config = dict(
    num_hidden_layers=11,
    head_dim=64,
    hidden_act='relu',
    norm_place='pre',
    norm_eps=1e-05,
    positions='learned',
    attn_scale=0.125,
    bias='all',
    init_std_down=0.0312,
    beta1=0.9,
    max_grad_norm=1.0,
    final_lr_fraction=0.05,
    train_tokens=142400000,
)
Each number is 500 + 25 x the weight over its row's rms, rounded and kept within 0 to 999. Layers, rows and columns count from 0. Numbers have three digits each. The size before them is the row's rms in percent of the matrix's.

# layer 3 MLP down (transposed), 1024x256, rms 0.0336, rows 840-946, columns 192-255
099:500478496487452484486484476459471478552522532503500558534520540528520502528525492504472475508489509514475464501500506523509496478503514527458501554502571462497477515526490530477504445493516494
092:468482517421509528504505473496488544493484495443511513471484480531489506514542493478504504529535521498517471534478503506498534461497519475537518443531530485475503523495491491468512498491503478
092:502499504522488488507498516503491560468496481515489490480531511452466521472499515514494523467488492521511484507514544531517466511542502523511479485473495464500461476508548520449506466488500496
083:554488505496553498479474513494522519545521474463471505473475519489508516509489467452499456531519509519452495514496516503513515468537453550501454521490502490508522502528535519443511498521482498
089:506510523517470512494469538528515523490508518469431489476492472507491506513462481504534494545549545504507475502479534523487509516491538499507509509524484450506529480521500499479475486488456464
091:483507494490525498499470524481441482531475470472526509492555501481498488506492573526478505487477543494501527531521533524467531498478526501549482519492529508457461526495457474482491458456495529
100:465494506496481531491471478518491476536516510517545491500510462437499462501516468470474496501478474522492479456467508491519493519524542518441495495508505494489480517527513496517529538485510461
097:466458501469470533464489510525477517519541577481474458453513511534553476488484494479535438466472496508490536485468495477530529490490493482504480542500487483484502477480472496508460492522504486
104:463511477462541497476512502468556536545454501500502468499460507515505488529490467500496503474489488507528542494476437512488518476477471522530493511519454532495496468523453511497469460523492491
104:467479518490528527513483511480504539523464529495505525487540516508529484483546492479495480545467483485500489477491501487479477529500531497456476439511512471495459517489467521464515482474507442
105:505498508477488496520468506540477501530529468484514476473508431500553505505480500511476472467532468534518468497524476503455512481490522504464491523476548521486537522520506499527488485504507508
113:515490511511521475526493499514460478508501484513519518515431474478501447509478533505455502517505493543576494520431489550526537505515480509460551496454505498539517513478501529468495500497495502
091:504484500549498485490495502461475505512489446508494510499491498468454537477465501527477509528522522535466563484483500508507489443517478484527486511454469479492514502462511562511482522518504533
116:461480535510517477551530538507503460457522476498499497510524480507532447525517484491492530511488516497508475493464504493447523507481508511491484524488508463545487490488471500497518519473494539
088:522489496496495481497502562473515522514498519535519459488507455505481525505516493501530495483460481491504464518491453524459480513468494530518496511491518513506534508520492537474501479500523483
095:527469494486501498509456490549519542533505568493497473555516491476499458484509495474499520475497483511503486481507518487517513456515508503513503546512490491511509478482498453521477481489493523
128:520448485515484468513513532492525511500438503531503522495532548505504515527478534469489519469500465492484523485522498465523521493512523484504490488510509501527514508480521492491468456515518541
096:490519507474517488482507524460512563502484495480510499527511448504511470467499513478536471494483478515489460494515486526520485502545524502516485495499513518487487500493516498466502469520474515
103:452500521513492491513541448510485501494511510481494480448512541545507510491500519528485510510503472495520495510451478534517483524517532443506499474486440477506511540504457507477467499508502486
082:503487527508518500465525492522494485504520498512523519517505515497531470486479500496464523507485502508469463504483462495524488524508515479517530496503525515522489484565544510486553516497520515
087:481514520509550458545487515423489525491503512519557506506547521512526499500486510484476498512472490490539509479461481539493487513507452553576482524481486528480534515528475529497454479517497508
099:475515510541496511492520546493528532517559475527487520497512503474498444503476531488481493494513493485493451493506518534515513520505508470508486490532464530509493492473511484479522527539498522
099:451503472511525516485534494510508498480531492553532513484491510499520497439482530506521524502511545530548513493489521492480517539541477493508497490509499494559537501466518499486511504512537541
095:504544520479549545497515522475494529487481487504499500490490467487516502500529450507529443487495475523466521481469474505506492512499541518509470484483509538473515528517501516498472502525491503
085:472492496494498499505512510509490516504482511493488500455522491494529475547464467496476497504511521519446498532502474517503481476481475547557535460522509528496532507502511522445506531511504483
094:519469525502488500508490555520467514501539518492496463480483479548489524526500459503501493499487509483510460512517473496504470461524564492450474457521508487500508515514456527532529517460531515
107:444521535439473495501523561503491501515496518513491555528498465479542505477506493470532488497450531503533491527520491555464480559497500475464505511488490494543498474513478433545505480485503508
104:467497505505467488498489507508490503496496556508470478506484508529473472486499483493470515499524526527478504499511507510521518497518498475502483496511492512521500530521520489454541514484490521
095:514506485518526536500520495482505488482541507539538470491519477501449470514513477470537516467467476478501498471475502522513520517487500515531474502472531520474462544490498492551490465486502493
092:509572490480484528494508546524563516445495468522492495501485493517508492513475458534515499517478509528455484501506490527476490512530503485541456514506492489479584541491522491508538490501500507
092:516511498500471522479501482481522519476514517518481497542487483473500472523496498495426492483491471518496511489499469498513479508499501510468465492473470479517486508493526474486511541470498544
111:514521532517495517489463435494496546484501456487511495459468495483471504491506470481458508467464522525512505457499517530462487553505467498508510475502511536506505551519501477522472512475504516
088:514510481461493503516516495483454518514519509529530504510529516495467522529473517537485495508472503497476532480507488531503467531465537532518474482497535526463538539480459508503526507501518443
105:504464482527539489478523514480494502522465503485568546500497496481478484495540478498503489508486479513513459515487469511485514524504475536511508514488501493462494527509527487495486479526499527
097:479488484540515466512483522538491503474500482464502490494474498515490511483464495493495512516500498514483492496482504491544508517498444493486503445480460492492505511497478531497547535507490506
106:503484496505493471492552508519521478540476480498467442538500522545515458515458528490458488449516507508539502542496498523480470495494469488494489534501525530510500455526486508505525521545516499
092:503494520518505445508528572520476492512496461453485502527502487454523507489521462498461509483540506501492513536495478495542498527468500460504505485497487499524484524529518489494464445488508503
097:501524479476497463456502529531471489529543489541493497470526537445510501519490513464512497475513513485451519486509478506535498512510485482505485484541505484508474562510515494473540466521476515
100:525502466492533497552542478513489494530478483443487522489490503471505521492495495478479501511512494496499478484510474534545503552504445526506472483498548530526537497487489510529486500515480488
098:499479482567531470496511483531492515527517499515518489507496520545480441490516529454465520476478498492495532506485496470526508582506483509500503504479500508505534487477495517513486510473502517
100:468480532543477485504521543527482528489513465536462481465520506498501522489506492517497522503482494504512500543499478503544496527476558501555480518478543524461501495492459552517473526505539479
091:526502511530500470480518500474469508493459482496496465508502509518513539504509458513506501484521507501493502488508528493517506496495501493520494518479492490482494494489477534530457482527544476
102:521490537500487503514533520512537550487518500475459504457506488525503466466493507469495515512509485526491499524463479461500492466508510521529467464509492490547512478508493522484456507530509481
081:488515496500493496520504508493543536517472487493531463488497506461524515518479433505477509550517523483463502475452509464541541478504484535496459484521512440459511494510517526470493518507532500
100:503511499478477459513505458518504496530515449495508467472504483518461518534517474513468501477501493512480529495479536524521494472483513523472497483501549511514534494455513470512448480485465530
114:521492518476498523476461528511519504478537517487467488501493508474473489529472496475508499498520444518557482525501479493511506448512477512523500489513504499482498522487515474480500548475510463
099:511505514499530501536530494487480505482549491498476516514507520465499513495497475510530474505482466518492472467461506458472509493511488545467483556461501497499534478527529469480520521535511477
098:502522491496522492465495494486467493499495497543545423473488537458527519523530482484484494504476519514533533467505526471475494483532505506524494487502518546480503467512521511501489484484508495
105:504505484440533505509482525542524508536516473503490520476496483449492528492477522450494532473560492473450470530510469529478442512471515518506492493556466473489497536494564490485510483461500466
113:496508512465520485493494517492521504497512585504522526569543534476499524473510496505497474504513476509526533574485484486516535526446512492511517496495530495504548494526499471487483516532491471
111:530509468495510465510437525511523540505502502461527474507490531505517471549471521519476475506514517543529513507494493492546482509476457516485514473530502490512499492513531487500502513449490558
105:483517476477508548465473513495497494485522504497484496463452484463484476489512519507517517488523513511495514458490513512466530495486509514520464513496490529479513553491491451515481525494457483
100:500498467487554518467498460500518511493514551556496517528504522527535493492510568537508479518461487499490504497511487524505457504510544513499488506532501480493481534558490497523501496463503540
107:481497510524490504507451535506504485487486532540445472467489504510514473487503448532508545489488485504490508477471511497490503478509481535496508516498508446505520500429562512537501505501524513
100:480524514496491515525510480445526494476476484461513477477500482494511483493508466451524551500504465502495518479495530535537511540453466490463520478550497486514538472523461563463497470475513489
107:558491508463568499540562504506553517549492468516501498537466489507495535503462463493504471482537528507503496446487485506497512523506499516525517506487516499518502537481525519510542490515505496
104:492474521491506524505481479486486528496463478553489499481543501498458485497495500482521493520511490508542470486522488497522458483501538527491508496480495509460537501536543530490499531503513496
089:507474499502491469517490491495445499528521505496519505520503470491490542480496524476488487525512498539446468504498493555514489520549505506513469525515517487486468550442494503535514493506498489
098:478466486488468473520484493504486488518464497499481463495536482500505521467550495509517512530496483491490451494493497489513497471508501507511468569532548488489487489483465487475478494510507531
093:490512514463508501507524485517510479506491446473504489502526501492465505492497460489520540500513532477474460511475505559497499527538488500516489509502464515504476477481531496459461488511521504
096:500461509523513526514484515497510491457531508496501516483525517525509510556519531494484480508522516489493458492495512525507524455499505441475496539477476534458535549475434531495509534473497552
071:503481542466521509509483478481482466497497507498520534476512502476499499492501488508519509524509475519452475476517481523485533497530488497521518456480483445516511501514488499497539512481448487
105:483486488535466508512501470487511483509517490482492500542508508517512530504536516506470500467481482479489453538494494500518463523491472533525497491487527478471457513482484519493478518493468549
095:521515472505513490496545472526482463557467560503499513477552499482533521494512519497521478477516477499469534501503459476511525508528503538537514500480494513489477527471522492483452506523473510
094:537519482457547522489512507525465505504482535534466477486485476498493491493508476475513500455516468509515512486505532495555525526511436519495479488473501475519475485517540477471470555488499517
121:487510531495550474481522511519506476444473471524519520533532508438524506480517482473521535504502559480483508496495513532500507476508513552513484488438493448508490501539532502509472477476508524
105:503493489495539514478482494520499488493542532519501513501494498529468469490527506507467488485503486492502473517505503497495525483519452498516493506570495525510499525497509491434519507453494508
112:521478485513556513510479495471517549515493519518488482520569544537491528470508523528530479485475521494459523462525460473490540483453513500497477504486516471513494459519518508498466526542511499
097:476519494515497534506459476506457521514505456504522496529514485517512509477547502533476501509453483525456503547518460501425512472497456503510479497471491505487529519507444499489518496520525503
107:485506524488532445490512494486525492510466446472509474484511502493513495498471499505510591500504460486534478488519500507466522510482491507539492471491532554511531461536496505483489495490521495
109:533526516503458524477445502525510532520526511508539483474514514485522470582531506467506544474511512473549503489503497535479495476487507509531510467528534483527542489505499456496475506516547486
096:519447484496518520490486542500538501539492462521449498518490482504462522546512552496474508457482563478498452509482522464510502459497531530504505494481477500493542537486481529488497499487545506
105:476492496507498479496522511516519498445444501486494518495521554497527478547512490533479509504494458485481520538522515558559483480498517547520490496477539530478490480518525504510493519473488495
101:482466494535430472484536497524497512501506492498475509511550434529489511532494471531510466484503535506413467509537509532493489488467504494549493468520475483470493506520469517547503549493470516
104:473497492474519510499506477517495516541489479480544472493483525509491486489512468466495548479500466483525468463517480487507492535500494488485506517516545542494483462562502498494560504473515531
086:487499531487471492498531506471523538468514520500498497497465511509492504506514512472505535484472506478510496516500428502485504505504449548554475520479540518499548499492510520481527562475486477
110:478474490465464476490476502505481496517514520478470495524478504492516518554531494505508507510535548487491470497508513517445478535492516522493476508493473512541442462529472485520516487469485525
097:512482471510492481495476510523522484531524486496494478515471482519515483533464497482484510517468489481472511482517519476525491489469489491515475464540511452484509539507538531504509522513506491
099:507475515533487495492477527485517518541492494489477570509544551486477460469520490476482493480500504519522523490517439501510526490515514526475513501496511481485503481526441523496504534470505530
102:485451480509522469504470459516515508539509495515523495490526460437512471507531464526513526502508480517496484469538541525496536512491526530490506514467531518473525487494519486525495527480505496
098:549535497489475493525487574545472519527494430502535500502538501484533473481494530498469470479505514491467500509501452515486511497518521534502471542484500512485516449510481531499480483528503494
105:513498463498522508522510489494516452516471494477511487506488508482492468517501546491506470502515479514523524496510466481494471549452493540517488482472503556510520505495530539471491535485491522
105:482499509524529539501460524507483489492503489537494499524483477527470540432470467429542531521517520473472486505498522538477506533520467484474476528523497502504512497526459499460503494497496472
093:487517523464466497504532461501492501530531533517451514512527489508525475468522491434491490513506487534489468499503529470491479545496543488495479493521514519524498515509508460453537490512506523
106:547534505520520492517508507444501472517493506509490513499505501516501455532487524484503507477432437505504466460480512504492517487471477516523496495484487515491503507540495467521535528507489529
095:520486493509496488496474498465568503485454488497536501488487515484487497544487477486480497534476508420500452504473496516468484491509459519490509469518504498460491516577517507490530478491481469
099:561498490535478541497521463532556519502448504499472496547526540506527497533492490498497521480524523505494498526489451493488493534512468491500490489516550519497495507470499506475486508492469515
095:518513459557474525503470488493507472516488533513509502482545472467483470518490548501502481504476456452499509502481483515496491489518469517554489531486510478492493508514526501510472512499465551
099:492496494515499538513518501514512463501496482505465461535467506491496510475509485506530483522492479509511520551505535522559481506553491467485450474491478467520502461484517511497499517489501533
095:542460486529435508536535491466541482481479504482442538469501509476506493489516511471500513518523504508508459470496508528512437564511502529480462492524501492533492501516532495445507489535478471
100:482530523469482491456517461504454479507514475493470502470465523517528535460553484509528500507498486487476459486523495532505517511541529497489482488474477471513548504508494496500543488548527505
105:515484490535507566529484512513493494511479504456480485550524465443473498520505449494516527470497534486468526442468496486485494466545484511491482501512474526542463502505489507499455446478486552
085:469490502453525471496565492493504513477490485498505529486515518500474499476513524491543492499503517496495540533459508523505493491506502472538481473510473451483492493506581533483487455501508449
079:510488508486522481546494473468509493477511507482503530459463528519485495537518536481469480490509459504475476528526546489540477506526545476521473529515508478513495528529503502494525499461445492
112:456484491468435466497501500551462520468498489539471481516496476491463477511456468536519496508494492495475477459482530510505506474538493481510502517532490513501485523512486531502480518468522535
097:476495495563471515474463498532490512475518527423511503481524516462451472530456508478506517500551468496524497525491469488487467497504503495533495546481458512522540488513505483516530501511482519
091:501532519503520547527509499586518527492523509571504465497505516512505484515524451550493491478502488520503494547504504497466488464505515491506503500502571510508479487514544499502482506530491484
080:539488486511496505508506499519542517509488447525519525490475530502496497526493478450511463527519500491430446491469490472525515461459471556523480502504463464529541521525531498485535496496497466
105:523459486508481479536526505464548518490544520548515475488466470490503524448504504543472491509501542495446468499496510536538511510488479469432468453478503481481511500491504533464515517489484466
096:543455500458494483504510492470481511476557534464458494523508538518489454510502503490480473455448511505468520546485503541532475491464475461483518475520478505473493528500521456462495486495506515
087:503493490510511497492521504498516542569491546505489517485536506525478487500467494510463515470553476497529441504499491479552476488507504478503470487511522526514507536493523485469549533460524506
100:494513476531544443475496487516511491536528482527505455567437491496491538514475540484503505518486510494519504502526504523542468501508462466488485483516513508524480506485465489474475469486514474
101:517499510510490488513474506522477513507484519521514478472455480531519513476490505502543498507500506503488494468498497526486471498496528476452486499464513480497496498501502491488530529430501503
091:545488499502492482491507519517462487471508473489565533498546510483467513528508482499488504493499496501502479508502450478457483522498464499486510496486459520483524524495559479497522503539487471
103:559510490517500476496481533511502505493525555535516540544528500516485482520515579517511480481498473496508457516518465534494460522546484506519486487509477484478503490453474500460516513479503493
088:502502526480466487477513506512467531528545526511553506519478498508529467547530538456497445492451464536479466512493442508512505546513479518495468492536451516487500493477510522488568466468473516
085:507441492464484537519529530473525506511483473557513501488505458536469494482498510482492493499515506490484523522502557455520513511473531448503482492533468516514515526476505508471489459495477504
# layer 3 MLP up, 1024x256, rms 0.0357, rows 841-947, columns 192-255
096:466502508465532482479473486492477451539510480494460504466519541467432519485515492541498502504465507509489503491462541507525508489475521509471513511485476453498505445491498491515518505495480530
095:470515497475499491497483489444507488492466498506521528492490480546500499479497534571509524505483523529524525480506503517470529543503480528501466469488474505523453506509502505467529490530511554
089:481503491534481537504483502510513517459481536512483493515468496501507472532518473543516505486461530435478507522512472514489454511491470528475477465508493513477479500513492490513486512490474488
093:489474509490513521464532504507462469499441522489485496490492512525540456512509500524502519498506502484496500498471524493487506444462498487500510469500479513533472509507504504482486521516494517
097:500530499513534502479506512512562468525481481490524510508511550517504507460485446519553486521510495497482517547518510482498497494479460523521494477500545476497543535484503523492549530522493548
101:463530517461488490514515518518518511475502496505490478444537515480465505497483495527510482520463494484472494476495551497473523463520471505503495518471510492519507505473544533496489502520503508
096:495509508474536469448524465513462483523498522479504526511503480493503492539538494458496508516525534484464502500472526506525518506471502531499454517471523546562500487515509477513523501501483501
106:494485489510535449467504443513493478496481496514558540521516493524440453497498538525549504509445511532523458501478503521507518491495499499498482512459493468464490451473498479516526493555510542
105:473509512520477452511505522525529546461486508517513487556525519473467477530504492501482482509556505513508491514489496482482521421484474475494482542496428506487547471512532451519509473499493529
106:492465504540455497473527500512539469487500463536488514530456523538488476483533475504557528500478481489526504486503543503511536534511490468487507530539495486530511501498504464464510476478515523
111:471473509530460529488518485475557502478506535497492521488487517559505526515495469511541492508456520476474500474474514483475489487453496479527502438545491506497542532511516508565510512519471505
094:509478498495485514512542490490520499499454525510524525481477476479483482488503547499483513500478487528491478517476505510526484543515506508494511499541473486535428459493542445509483500544498538
108:515518498494532483491515488523490543515488463504496503534513496474485533543470540471432505538537430481489483486503487525525521495507463481497462519505498501489491526497477483464529459511518534
093:502495500552558482449523440476503491479494493521474503543528562506479473486531536534503510562479500489500472516489466473516480448528489539526511516524505500520511517493508493539501484520507512
094:484476517480504520469482500559489499472499459506538531490514504490473442529519524483470517480493512563503468486502572486497526504480531498465488501482483461507513487493489525512518488521498501
123:473515503507472477494471486493473484478489481530491498477464504501480521546525473545482528509497505501446455517477498496506532480485532497513505484454455473523487452541579515506459510487492498
097:526491482565475451526501500551509474517488498516493549497484499492516442487450530465476475471520470541519477516504511455500478528467520516462498483475463483493510484512526468541497494483494480
102:529479501499478516505487468513539502512520482462534464521500501520499507511481499533526500517432492545521479566485491513489485474487484475537492539478469444468462530518504485441493483529515531
085:496496524486534445482499499514513520517533527510509522519516478486530500524506480509527479518498461491509503517479476550458535497488470489499464516478456507491539491443511507517509499504513502
090:527454503495484459481526515512451509461497490460471503512469477470479503519497528522466528496530492533484489554484528494487468526483564501449471522500540498523469446514522487464497501517478516
100:505509534489499461473519508490492482527496535513495464547500493497504489495480532506528499469468512494501491485482512517494521480490453532535502466479477514492453500514507561521501488547488463
100:515487500481478488513506495493548505488505466533519508520481539519450523503484465547522495489508494461469469513490470486472448493447470478522502430492490480491514496543496525521512505513480479
098:481520534506521547500499506481480529518470493512474475476539553554506501512463524520501483487468491457472484547496507541486493479508470495511504507508487439519516510508536525508471510518491526
092:520502528526519504500509457483497483455503475521497559545500536509482481533499519533533530464457489520477468517452515550483536524467505508493497524440506501478514518483490479502513534515493532
095:463476511533500492483500463554518483487501532492470507501478517506496493563493573469488527447536475488489487519480528500490492500444547462534512464482509517523463481502487511553482452524494540
105:492490536497462491500533460479510509508494498470533508518500494503524487536520491529485475502512502476462458501488502528484536468488518505513481490506493511485505483486540523470457532540504534
110:485493508452529519469518495519480502491505489546477477433521527537451489505521457497487503506458491469502481488501521519492513515454469480475477479473504486489510494492519528509477497520514482
093:509503490485501480499527485516497483517541560506480464493472453502505479507509528498513510523488531493474487505517522521500499538498521479503470489532514490511534496518526504529524532519498516
091:481501501519493440473497486518460482502488488534506530486513514518487506510512475511542483476517487461486500508458519505470463443449477485539478457477497488513495493475514531538530514510535521
095:494509510511524503501509448526507499513522505495490511561512497511491440510503448509509504464494489492490513528500513478500510532513561464500479495451548530504493517507541503499545488497495542
105:476518535478542503490476491485498512444477495485480456513468521477486504507557486538560512505489520519433471514489516472501508498496490511509497469432518451498504517504556481479536531502514488
094:505493510525588510504519436500473551454494492496506488479518532500526490491523483481456484498507505491477478458471504483505515475496454526509503493453521490534508521500503487513467511498517441
105:521489514490516496490501472513494488499485484504496536526490460546495501516551511522478531472506448505512508517488488499522525523524485490509509521520512526504465439476523494527490497537532535
095:495530470463481530499480491518515481481491538528489462504504510454502523587506527500468506537521521480529496535495514512503546497483451498488467506479484491500524482503494485485482504526498506
105:450534522476479480508524509496533467503489523526519454486519497529506526519544509544498518493482525498532517530503489550482526475488413498503504516525493468558472519462509527491517450507516532
093:519498497472530450498475478499476544493474503507493504513475544516480484497478477528503506495489455451506494504499502536480452523504474565495490487452528537480490494491567547472474512515512511
097:508479562501506493492501518514523554471429485520499508506476511514481522511525509509477538511484526468524476506494525464469496489450498515491468502503473517500502453489491486465479513529499528
099:522518488452488505486506501503530560479506484516541450497489543505516525525482502487496519540544514469450490533480467484514485489466523510525501493532498464535482486540508509521507502536478502
099:476498547482498473485447502479522480482489493498501536493496488489471523541572519513546510489498495489515487509502510479469502475460521490519493469508529490492459492492507507520488558491480497
101:549514515508543482496496464473506501513477466538504494541502518531464483515520499456475482506525476487524421500476534505523518566507505510475487519525493463473503494546501462526524491481514474
093:541519531500537508491497527514508529494444520536504523511493488543526473514548479510511480502479514467469517501506489519512484534496446522485475510506521527492526476497529495532505500500477489
100:499506504502504512500525489543497514499477521507508514493434500545507449482531481536506518545490489499526483495485513537545480491504520504468494526533518492496461522497523485481505487482488504
090:503489491542533491504474473494439469481516471534514530499494539472483555509487561483502530462496448508519466483492498539511548521462520463557503500491475496515480483483470491500481520522516499
099:496484487496506486472500533456549493505488532485487492461476533507491500534509498520548520516509491514498467473468580498465484537506451476510507477482497526539480488560516509480551516452493474
110:516478516521503518504481534489484534452500464490521571516505515479490496525463470492494486518460494499506474495511482484466461519483500499511479474508545511501493533528510489473523535502506470
098:505465520514507530492511494532503485486506469525473518534541548504527460523517516495453505492502470490525506533499454504465495501477465524524471462505508532535501501555501521496484496512491479
095:499550505482524505481495501503516528494468485530524482486512482487455489492502498496469500526508491511520487535496471512479519500516472489496457498535521514510495464496489499498488508517511489
099:537509512494480500518532493496515533537457515505462503498459546502508440538532503479520506512464519483524493490482490485496475510445468476448468481527463501512520513532511473483505505493506519
107:532529507512549489468517508481532514451553491458488488529499525471490511517474517547512492506512510469491460506490519499484492531495502498506510481521462527548512500517489510496513490519505556
107:512469495505489494486523497457492477496504522496482527491519500520503483520464488489523481547466507481479451497482512500484488493492525458483492477518488481463508497505566481492533513507500522
104:496518507473547504510474496467490490508483461478504495499471513517505514520533438485521492522495506492523486505497518457466490519468503510514484479488518468516483508514529493488534499564506463
101:495496534509507472533502478466533498480460483510476520477468558527502496502532470476528481508447483496495496474490491528521494510485462486514495425502497493480474520517528498494543511563509504
106:506483523533525469486471468474473473485489484496530459461511463501465484507478526514516537467464472473526476549470528502526503550479507436523492526519507497555469500479508516479513503516531538
101:528472507522481503515472484517513540448482470491511508470507518481484524536501525528488501543493513482500487529514499444502517474480492512519489531507515482483449511537500462513513495510509505
105:509503489522531485520527472499489442517462489477478546483457521494488506471550506492533505489487521493531501495475535518527487498495490483504475509494486476502454496524521535490516487518501561
101:545524522526510471482458499520513537498493499514449528517517546474497516523564490472456498496517534519491515495503488478521513509486477514502478468497531541539504478522500486489495488564483491
097:488451501514524517505492474525528530496531479493497507470472499484475546516539536463450473495510511498473502534473515516504516499444535523491487498456480464495486493474516490478454523505490512
096:526493492515515534505539494550519543525470480537497476501494495550482491497475535500434502541478509486473498491490485548520475484490420470496485474517494515495519447477470475491495478501528496
095:479528521500531500505470537499538498514496480467492543457456521486456523486514528484475512507448512515515526515499441478475506477474476527534503507461482515539547447492489505502481488500500475
095:490479532543500445482464486510523523481506477508553508474461504488487550527504488518520509480473514474517485507496553474484527476445511455488527532484504488504514506498514451489457512558529519
082:489539560470491438476458484528496551510483486487451502490491500495472498495523519497473507521515469483508491508457467497502498519489488510505440505525462487505457473502510476497504492479543511
098:524492504477512478495543481544528526515491517484458514498478495487461474491498519493503519488488514512560467477462498450520505529488521523499476513466504510503463476547505512498516480500528452
099:485502525495489548503500511495524504496468499469517490480520518519491497543509489532522478511484505530510522500503511475497506497461480452534495451499526485475509499508545531487512529495507501
096:492490529513515477485458489495519494490466458480488535470520490462466483501519531521451515487469509506493496492492530519506532485478495502494475501473468490511477518504509460511478485505524562
108:461478521460498476475499486503534479498524498512524498457540521478463469585499522513491504498484478497530479523484513534506515460509479528526476533504487487520457519506489542465554515502530539
103:470513496473508513492529491526492473508522551517480459475516574484493517519539486506491523570500470488482480498484515533511502469498444511511478463484527525492498515508485517486477467509512474
106:525517493510480488515514437520497522493535468548515495543484468494489491535487505503479503493541502497454476510478492492542496467449519532486473433525498535494487469516536529518516540558474523
100:546515508518514524471490506488504475491524502501497491536530511449497514509548558481472498437496454497492479510480571540502518506487519502473487521490444456507496465484495478439480527508502502
106:470518488487564470470474484537564494513513499531522513502504455463495509495520531503534485521505482514437464507464507547536539493508496502470473499488454460468480506445492492511540506510500538
108:503533472502522518502474464482535489464495472499518482484530510516476462536487506505499495523501518500488470464490481478515510514495487501480460528498513526507532475480523520563531500485511514
101:492489510500494420481443492505493479490505460530436530494502459472510433518533529508481511470472505498507498514479520482522515476487533502466502511457491472470477481508522585486520523489520530
104:465503508542532489524484505485524481518516484525527478470527475516479514485507547481487497494504427527496495482486517537512509536483481464464487527471472491540462505478479494532515548554527537
100:495526522516519510500508505503435538502473448468455586520529510502502484463512498465413487507527446519500486497511493510499482522516460499499497447509522520468493531487502461500519503506523519
101:484522506488563489456491485500507494501496494475434513454510483475493523525537544491519478480478458516465478481467469543459536531516496508512482516477480485514510495456487485511475531519531500
087:462470537515509537506506437484483484483489520527537484470519507515469515506539485535491511447453500493482482511491509502485482458489471522532504543518548539510519493525454501535495479512495497
104:460535497485483484474491464553517471482512498535534513460466508509515496492499547502523527511530462505497493532506531507520486479479513499507484517533455515501465481499466523493516500538492534
096:541512492497495513534479531494489511485506501504521520505475494513527519538532494531435521562524475515495475547488473482535459444455497508482481502537527512526488497529518511466528478524476481
101:517484495514555488476508492498536503475501502467502517542514556494478492529478506518533518474492523516533473508496492488437503502482495527491477493486458476503521478494503461474453506495488504
103:466505503496477482483507512531506427475523531540525495485509484519529493516497521490539511512514496512510485515505517523503517477501491495458494530478507460517466453470491481510507532459528527
100:532474506509524478501506469462514511474499483521501524482505519504493520506498488501493526482490495505490523451468468483460514500503509511486493477527497500532507459471515509475506446519501455
103:499491483517526478485503474536513512498513519525481492485480466525487556494533475528538516467509495489523500534491496462501461519459490509513486482521484496509473493520494491479514506536516506
105:543476505497515492489489461510485488549452490516503487506507523505482500523490534520493527530525490456474467533491486458488511450485514483503485529514506485508491434491493517538452507485481512
095:481531499527498494494469487512506506499447511534513509497525512516486499511526509449468509498486484488480480552509471516478521500507477483511485469468497516470482480527496492545467523544519526
102:506521494542544505511478506499511520504503539478497480477460480471505430581481569492456497525491442480511497507469504491531505502496468520459498508527467493488494447491486488507498493496486509
101:471476512490518427481512479521465442507497468463499502502506502506471514473484520560522496516530459525479478513469492519499510501501497480498497531435440494522510460491523519534534525507487504
099:547523503506503494480526504471526512513483493523493513529545523486524523503507463445536511541511526496472494482490489514500521511498432483468482499515476451435516490477571491494471516493506513
097:475495509457539482468466465523497514531470488533504472512464516522516516477551513518503478464488510472499495480495484479490493502448494539509487487508511513537499469488505531499550524527518512
099:500523515493509449504495535491522541508437483499497489500482527478494498496447525502475518492526515499526500488497494492515543504489502493478521484454463513498484526478530447442495486497502472
095:489483523493514513522421514512560534501503510524494516507470490516501506513530478494507545533457514497553513504482520478496492480503498481485476492521477455517491504493491495491464467492512527
098:567539502493493441512514539532505497532492510541539515501468515505498520488505507488473540495538513487518494535493498468551541499452531511482433485490530527474526469544534487538521508537484483
101:523504501530486477487507545520469521504483467491493521481491477499486529521501527498463516488468495442484428493496505529483505485496488488495467504509492452497494450530519541490466477493524509
089:489529496489498466474504498469446469475487503525491533503484541476506464476480574516491541467488491523531518503478553518517510534496520528535502511463509486505461464473459498469476483499496509
084:474524512487510500463470471535480538550510482535475500519466483517503501446505480514533468526500494477500496501471488494512483536495549471484478504503479468472459457475478514528524487508544526
105:532532511514505505508525450481547550500458506488459536510489481512493533495493510498491513525498513486503501517476509512503496492480486515505492494471489465510505463467485467479504549546497486
099:541468516513495476491487499535495492520474509531492506494409494527493491460518519529544515534519509514495474482494508470498461509491499496486500478524514484468479501481518486490533490500490522
097:434531517481546487497495507493517462492495478499533506481525516468526534537513509546507499544489456489514468474470479540509528469530449534489503504492462507470471514472481530456497480516502509
081:513525507545500531513511505521518543497482522537511464537516536490522495513491499504481521518511498502508504521495451522520474461525463509507514488490553550491455479500514543505485499503489473
106:467489497514512480509507455554565541525448522488485535497489496526516490545511456535498470545543492496453486509470501506499498451494473495493483467516503515477515484508533508521543479551493526
093:506490524463554469501518508497524568442478481498493507513513463517518498488546507506401533490474503471492470466470485481471568512476516483497463510494498510495478493506461463486444531485506508
086:552531478475562522465522482512483490494514494542474519473500486532478488507520459500445491487479472494486465496460537533498511551475486486495482512528485461490507468494532497519479508556496471
101:499499523479453506492576464481436484500514489567506492476490461531451499496497527519489553469497469507487518502488519477494489509502515493533475503484516469500457475524532508473515492519489486
101:502505488474549487508532502512511492494461500548462527487517493495453502474502488516528504481476517466517475523487488489481504506506486507500477480479515465496574498530571509514499563501500465
097:534504506559506490469459504518513519487484482482518519506521530491508509517494498469481524493489509516456518527488523499483510474507513496456481501483487476486512487511530498465527553479499513
103:517507488509514515499492462558490491513493481475476515508466497489503480526509455467527470513513485493488498527506486487441469493431480517505498511474523441514522509504492491518503523523526458
092:437482520498517522478522492472537498489490471473537503450526532498491499517485531504498512496421479508476481449483532492490538468490462494455499519534514530475478500508504500500477505484499489
091:552495509519487472498506477572488537436507520559479535534457537468487520512505519506460510506482495452504513536502481516503496440448467520481478471487479499502503526513492515529490490546498471
108:444520519487509496506493484571550482487504485494443519468485487527512522528520507532442485468496503511492474524496488498491526476460478520534473513486477477526477513531478532489510489518511519